Weights of a small transformer language model.
Size: 16 layers, width 256, 4 heads of 64, vocabulary 2048.
Training: a variant of Adam for these matrices, 387M tokens.
Each number is 50 + 10 x the weight over its row's rms, rounded and kept within 0 to 99. Layers, rows and columns count from 0. The size before them is the row's rms in percent of the matrix's.

# up: layer 4 MLP up, 704x256, rms 0.0633, rows 149-157, columns 128-255
# down: layer 4 MLP down (transposed), 704x256, rms 0.0606, rows 149-156, columns 128-255
# gate: layer 4 MLP gate, 704x256, rms 0.0669, rows 150-157, columns 128-255
up149 088:46 43 67 47 55 46 69 46 54 65 51 65 50 29 56 57 41 50 50 42 47 50 46 29 33 30 57 37 42 53 50 39 43 31 50 45 44 42 38 50 42 63 60 49 53 54 46 54 40 54 31 56 53 57 64 40 57 33 51 55 67 57 59 46 45 49 49 54 51 59 65 33 64 46 68 52 46 63 53 68 47 42 59 64 51 56 64 37 40 50 71 40 31 61 39 44 50 57 60 47 43 40 41 36 48 36 70 51 56 58 40 62 38 53 57 45 51 61 49 47 49 46 66 55 41 51 53 54
down149 088:53 50 60 51 60 60 72 38 41 59 40 60 48 56 47 47 55 38 52 41 51 59 50 44 53 49 55 30 42 55 33 43 48 47 49 42 47 51 50 38 45 53 51 49 47 60 50 53 69 39 57 46 55 52 68 54 50 48 55 59 46 64 37 40 35 45 58 47 46 59 59 56 54 46 63 49 56 41 50 70 44 44 54 48 52 71 65 51 26 61 54 54 40 61 46 50 56 59 69 42 46 18 54 26 38 49 60 62 52 54 56 59 40 49 74 38 64 48 51 44 40 49 42 53 52 52 56 63
gate150 108:46 55 64 41 44 47 37 44 46 49 52 52 46 59 51 46 47 47 44 75 54 54 36 44 41 60 55 54 34 61 51 50 52 49 34 51 42 48 52 42 59 63 54 68 61 40 47 60 44 54 45 57 59 51 47 48 42 43 58 59 50 50 42 63 55 43 61 55 60 43 53 31 56 30 48 47 36 47 42 57 60 30 42 59 63 40 40 30 49 35 58 47 61 25 28 46 64 62 59 41 51 62 42 30 63 45 59 43 52 56 51 47 60 49 50 32 54 61 64 54 49 27 54 53 44 53 37 45
up150 117:32 51 48 57 37 66 47 57 41 40 46 45 45 44 51 62 60 55 47 31 48 43 67 67 55 33 32 41 57 37 53 48 39 34 73 60 60 53 52 59 66 43 57 47 55 66 61 35 44 40 48 48 33 41 37 47 57 63 45 42 65 46 50 40 44 58 57 54 46 51 61 70 36 64 49 54 62 48 38 44 58 62 52 52 31 45 61 65 58 68 54 62 35 64 57 49 45 44 35 57 37 39 59 70 46 51 45 60 43 57 54 42 35 55 59 46 42 40 47 50 50 64 50 50 49 60 50 43
down150 099:41 44 46 47 57 50 77 61 49 49 52 44 57 44 53 49 58 50 52 00 43 45 53 57 52 46 36 41 53 27 43 51 52 52 64 53 52 59 48 51 55 43 57 41 49 48 55 40 53 47 46 49 47 50 63 53 56 52 46 53 55 50 51 43 54 50 61 48 40 54 58 46 54 57 40 51 52 43 44 47 44 57 50 48 36 51 51 59 35 50 44 58 47 60 50 48 43 39 49 53 45 46 55 99 26 52 54 52 41 49 46 58 35 54 55 55 41 37 46 45 48 65 52 43 52 51 65 51
gate151 098:53 39 66 34 49 74 65 56 35 37 63 26 67 64 54 60 38 48 48 60 53 24 45 55 52 48 61 63 41 43 33 41 41 30 45 35 46 48 53 54 51 54 57 53 31 60 50 58 46 49 60 38 47 50 55 45 66 58 47 48 33 47 42 50 66 33 71 64 59 54 38 57 61 60 75 60 44 53 62 42 58 42 40 45 43 48 50 49 48 52 43 56 47 39 42 48 61 57 47 50 60 45 55 41 50 52 39 55 37 63 56 49 49 53 58 39 38 58 45 49 65 58 51 47 57 41 56 25
up151 101:49 52 44 33 56 37 42 38 45 71 39 60 52 57 51 36 61 66 52 47 42 53 54 45 48 57 57 69 58 50 42 50 58 57 43 41 69 58 59 46 46 63 55 48 43 58 44 38 48 49 54 61 56 69 59 66 41 59 71 43 29 31 53 54 41 54 56 53 46 62 46 40 40 41 54 50 61 31 53 60 49 34 55 53 47 47 50 65 50 48 56 47 46 50 52 27 50 50 41 52 25 55 57 52 48 44 49 37 37 38 46 49 57 55 32 62 52 33 59 48 46 51 53 43 63 61 41 36
down151 103:64 45 45 48 51 32 44 32 59 51 43 56 54 44 28 71 52 50 53 29 40 50 48 60 62 65 60 29 54 55 47 46 62 62 52 63 55 45 53 40 61 35 46 53 51 54 51 53 50 56 44 51 45 46 46 53 45 39 53 48 71 50 40 39 55 36 32 42 38 54 55 42 53 37 41 57 49 40 43 57 36 41 55 50 58 74 46 37 45 45 57 43 51 66 51 64 36 36 54 59 35 64 53 41 27 59 32 41 53 67 54 64 48 59 36 54 41 28 34 47 54 34 48 52 55 43 47 40
gate152 103:49 42 67 64 75 56 50 37 31 49 30 34 74 26 48 47 43 38 59 36 66 49 42 63 74 58 59 40 47 70 40 52 42 48 56 49 48 39 51 62 53 49 40 56 29 49 46 46 66 52 61 59 41 44 56 72 32 51 46 54 61 74 34 41 46 47 44 50 46 56 51 43 43 42 56 56 48 33 36 42 47 43 45 36 54 47 43 54 49 50 41 64 47 50 52 40 48 45 51 51 48 75 38 54 34 48 48 52 55 53 60 35 59 54 56 35 24 60 50 37 37 74 44 58 53 58 40 49
up152 104:54 52 63 46 53 59 57 59 33 64 48 48 57 32 58 51 45 60 54 50 69 61 42 39 48 56 56 59 48 54 55 64 72 48 47 59 52 51 49 51 67 50 51 64 53 50 60 41 57 42 63 61 55 57 49 48 60 33 46 60 66 56 63 44 57 52 50 57 43 41 82 38 58 39 47 53 22 37 43 57 28 65 40 39 63 67 53 32 48 56 61 39 53 53 53 58 47 35 38 52 58 42 48 53 36 48 63 50 55 57 49 62 49 48 28 63 36 56 44 32 51 52 56 40 56 60 55 37
down152 104:57 37 65 58 56 35 65 45 48 56 36 63 56 43 49 23 50 46 49 74 64 46 63 73 48 65 65 52 56 60 64 48 45 65 48 54 53 48 48 37 49 33 40 52 48 44 47 65 56 42 65 40 54 58 70 40 40 46 67 32 64 48 46 48 59 41 60 68 48 48 42 63 52 67 49 36 46 44 32 40 47 36 57 45 50 64 38 46 62 53 70 67 45 47 63 48 56 32 53 37 33 74 49 54 57 51 42 41 38 41 56 51 57 49 47 40 42 44 58 45 40 45 37 45 52 46 53 65
gate153 106:45 58 57 48 56 40 65 53 49 72 49 51 34 59 44 47 68 54 51 41 48 45 39 43 46 70 50 44 50 45 47 34 30 35 52 33 55 45 54 39 33 41 59 59 50 38 38 59 41 42 56 60 49 44 45 62 48 35 48 65 27 38 56 44 65 35 38 43 56 53 21 48 49 43 40 54 53 44 38 56 44 46 57 62 58 60 53 38 60 48 56 48 49 43 39 44 47 69 49 47 45 53 50 54 47 51 47 56 45 33 46 46 38 47 40 53 52 48 35 45 48 67 43 53 65 57 34 51
up153 104:24 68 68 41 45 42 47 46 56 41 58 59 43 58 46 66 62 54 42 54 42 64 68 53 29 57 47 49 16 36 41 61 54 26 50 36 44 44 29 55 52 59 44 25 42 45 46 37 50 59 49 52 45 30 45 49 52 50 68 53 57 65 58 40 48 68 56 54 46 46 67 46 49 49 46 56 44 43 50 46 54 36 45 47 42 53 57 62 25 58 59 59 44 42 46 67 63 56 60 45 58 47 30 41 44 53 54 39 40 59 57 27 54 55 42 55 39 63 47 45 38 38 35 61 34 50 35 37
down153 105:43 55 66 44 58 45 51 28 42 42 64 52 57 22 50 51 57 60 46 41 54 36 49 51 51 52 51 52 28 39 35 37 55 58 40 38 32 45 54 63 41 43 44 49 30 53 54 55 60 49 52 49 59 45 49 34 43 51 37 44 64 35 45 34 55 61 58 50 49 55 59 47 51 41 58 65 63 39 60 51 51 57 66 52 61 58 61 57 39 55 52 35 74 57 55 60 56 29 49 59 54 54 45 54 36 47 49 50 41 46 63 40 16 50 51 53 52 52 49 48 59 46 59 46 58 58 62 42
gate154 105:63 56 50 51 46 37 70 51 49 52 60 34 38 37 34 56 47 58 60 46 49 31 60 46 54 38 73 61 45 38 48 38 70 60 55 55 50 59 53 44 64 49 50 44 42 40 49 50 39 52 43 60 62 55 50 48 39 37 59 44 51 50 63 52 51 41 47 54 27 65 56 49 48 45 68 52 59 48 45 41 55 44 55 59 57 52 59 64 41 62 46 37 50 43 28 20 46 62 46 63 58 49 51 53 41 41 33 43 39 71 37 64 52 38 60 62 33 47 31 46 54 51 62 61 52 28 55 68
up154 105:71 53 50 40 47 41 44 53 63 43 65 40 70 64 51 53 51 48 50 54 44 41 52 43 46 30 65 57 42 55 65 60 55 51 60 45 43 55 44 73 48 60 55 51 49 52 40 37 50 43 40 39 68 59 33 42 54 52 54 59 30 27 25 54 44 55 57 27 73 57 57 50 41 51 56 54 61 33 67 66 50 66 53 55 53 46 57 46 58 58 47 42 62 50 38 36 43 46 44 58 47 50 46 56 53 48 49 51 50 42 52 57 51 57 50 52 39 49 54 51 48 45 48 49 45 52 61 49
down154 105:52 44 55 50 40 53 49 63 52 49 43 48 62 44 55 46 51 55 59 36 56 53 64 62 24 58 62 45 53 54 52 61 61 63 43 39 48 65 39 45 52 33 39 71 41 49 49 70 53 40 49 45 65 64 55 49 47 50 67 50 44 57 56 48 63 50 54 52 20 60 37 51 45 51 62 42 47 56 61 42 58 50 47 31 37 60 44 53 54 46 45 50 60 58 31 58 51 48 35 52 62 61 40 27 40 27 45 61 57 48 51 44 52 59 32 45 71 46 59 64 45 54 42 60 63 60 55 61
gate155 102:43 35 48 43 52 58 54 46 49 41 53 60 49 65 37 56 62 41 34 48 44 52 40 49 66 44 49 53 38 56 54 41 49 64 52 38 40 58 51 43 46 60 60 69 44 34 47 65 54 53 37 50 48 50 58 52 39 37 42 52 27 34 41 37 50 49 42 46 73 40 58 61 60 55 47 54 48 43 63 31 73 51 58 51 53 63 35 58 49 38 47 47 43 52 42 67 60 46 38 50 38 62 58 60 43 76 31 47 53 45 51 63 54 43 49 42 50 56 65 36 49 56 39 35 56 65 45 36
up155 099:47 51 61 60 55 50 42 53 40 65 58 39 47 38 41 57 46 54 62 50 42 77 54 57 42 51 58 39 73 52 52 49 54 56 53 73 70 49 50 69 52 45 34 49 67 46 54 42 68 59 64 46 45 46 56 52 57 57 71 49 63 30 40 64 46 63 51 55 43 49 54 54 47 51 48 40 55 54 61 67 66 36 41 41 42 33 51 58 67 45 45 69 29 60 33 54 47 52 33 48 54 44 50 50 47 37 50 34 47 56 45 54 40 30 53 39 46 44 63 41 47 45 35 35 60 53 46 52
down155 100:51 50 43 38 43 40 43 41 32 39 50 52 45 82 46 47 47 51 46 49 47 53 43 51 42 54 55 58 59 45 64 59 55 57 40 49 44 44 60 73 60 64 47 46 65 45 56 32 50 44 53 50 63 51 57 55 46 55 64 51 53 27 59 57 48 49 28 61 46 42 42 61 47 50 40 50 48 39 31 51 51 61 32 67 51 43 59 68 49 39 54 35 60 45 51 52 64 62 46 64 55 31 40 43 62 18 64 60 50 56 61 48 37 27 48 63 40 57 33 54 52 52 55 45 43 49 59 60
gate156 102:40 46 54 45 32 57 53 49 65 59 65 31 57 59 58 53 47 48 54 26 51 39 43 67 67 69 49 65 47 64 62 31 55 42 56 55 46 62 65 56 50 55 50 71 51 46 29 58 53 56 58 43 46 66 59 60 39 47 76 49 28 35 50 60 61 43 61 32 43 50 44 42 65 63 52 31 52 47 67 46 68 46 57 45 46 35 35 38 50 57 45 56 53 41 39 52 43 55 53 67 50 51 52 49 50 35 44 54 48 58 77 49 70 60 64 43 54 50 58 53 43 62 47 61 48 58 70 42
up156 099:56 35 55 36 54 61 52 48 60 42 70 53 48 45 60 56 64 49 45 50 47 55 33 64 56 43 67 60 38 65 51 46 53 42 44 39 47 47 48 40 56 68 47 42 42 64 51 65 43 55 47 48 54 48 36 53 48 39 43 26 59 64 55 40 48 34 38 48 43 72 59 42 75 61 51 48 61 70 65 54 49 48 51 57 57 51 47 51 47 54 52 41 51 53 26 59 52 63 45 55 55 44 54 63 38 47 47 36 46 42 52 51 31 51 57 44 53 40 36 51 58 47 55 58 61 60 50 56
down156 103:43 44 56 52 45 56 54 51 47 55 51 55 55 62 68 54 64 54 42 48 49 45 47 68 70 55 38 66 47 75 41 53 44 38 56 45 49 59 49 70 56 53 39 47 49 42 33 62 62 49 41 43 35 79 57 38 46 44 26 59 45 45 49 35 44 38 55 47 33 57 46 43 53 62 42 54 33 49 60 49 59 58 66 42 64 42 32 40 59 58 48 54 42 34 50 60 60 50 44 56 52 37 48 56 49 34 53 43 44 43 52 61 57 48 38 46 57 34 40 42 33 47 36 61 64 50 67 36
gate157 102:55 37 54 67 33 59 58 48 44 52 49 53 61 53 47 49 44 61 52 40 59 43 43 36 52 35 42 59 64 39 40 52 51 64 53 45 42 40 39 49 48 74 35 54 47 57 69 33 54 50 80 56 47 52 44 49 55 53 56 57 55 58 34 53 48 55 51 49 56 54 69 57 56 47 35 60 56 42 43 69 36 52 36 53 43 66 55 56 18 50 43 33 47 30 47 49 53 31 74 29 61 43 46 51 48 52 60 45 41 44 35 55 56 51 44 45 71 48 31 57 39 53 42 72 48 62 55 49
up157 100:68 55 45 55 43 37 45 53 46 46 38 51 50 68 59 30 68 43 43 62 52 58 52 59 72 51 39 43 78 52 53 35 47 43 44 46 42 42 55 39 49 56 70 32 59 56 31 68 41 40 47 51 46 53 67 33 60 49 30 43 45 52 56 56 51 44 40 57 65 41 72 49 53 62 32 26 60 47 41 52 38 60 47 48 62 58 42 63 48 41 48 42 38 53 39 59 59 42 57 51 55 52 47 46 52 50 72 58 40 54 70 43 41 55 50 54 54 53 37 51 47 64 43 51 69 60 60 57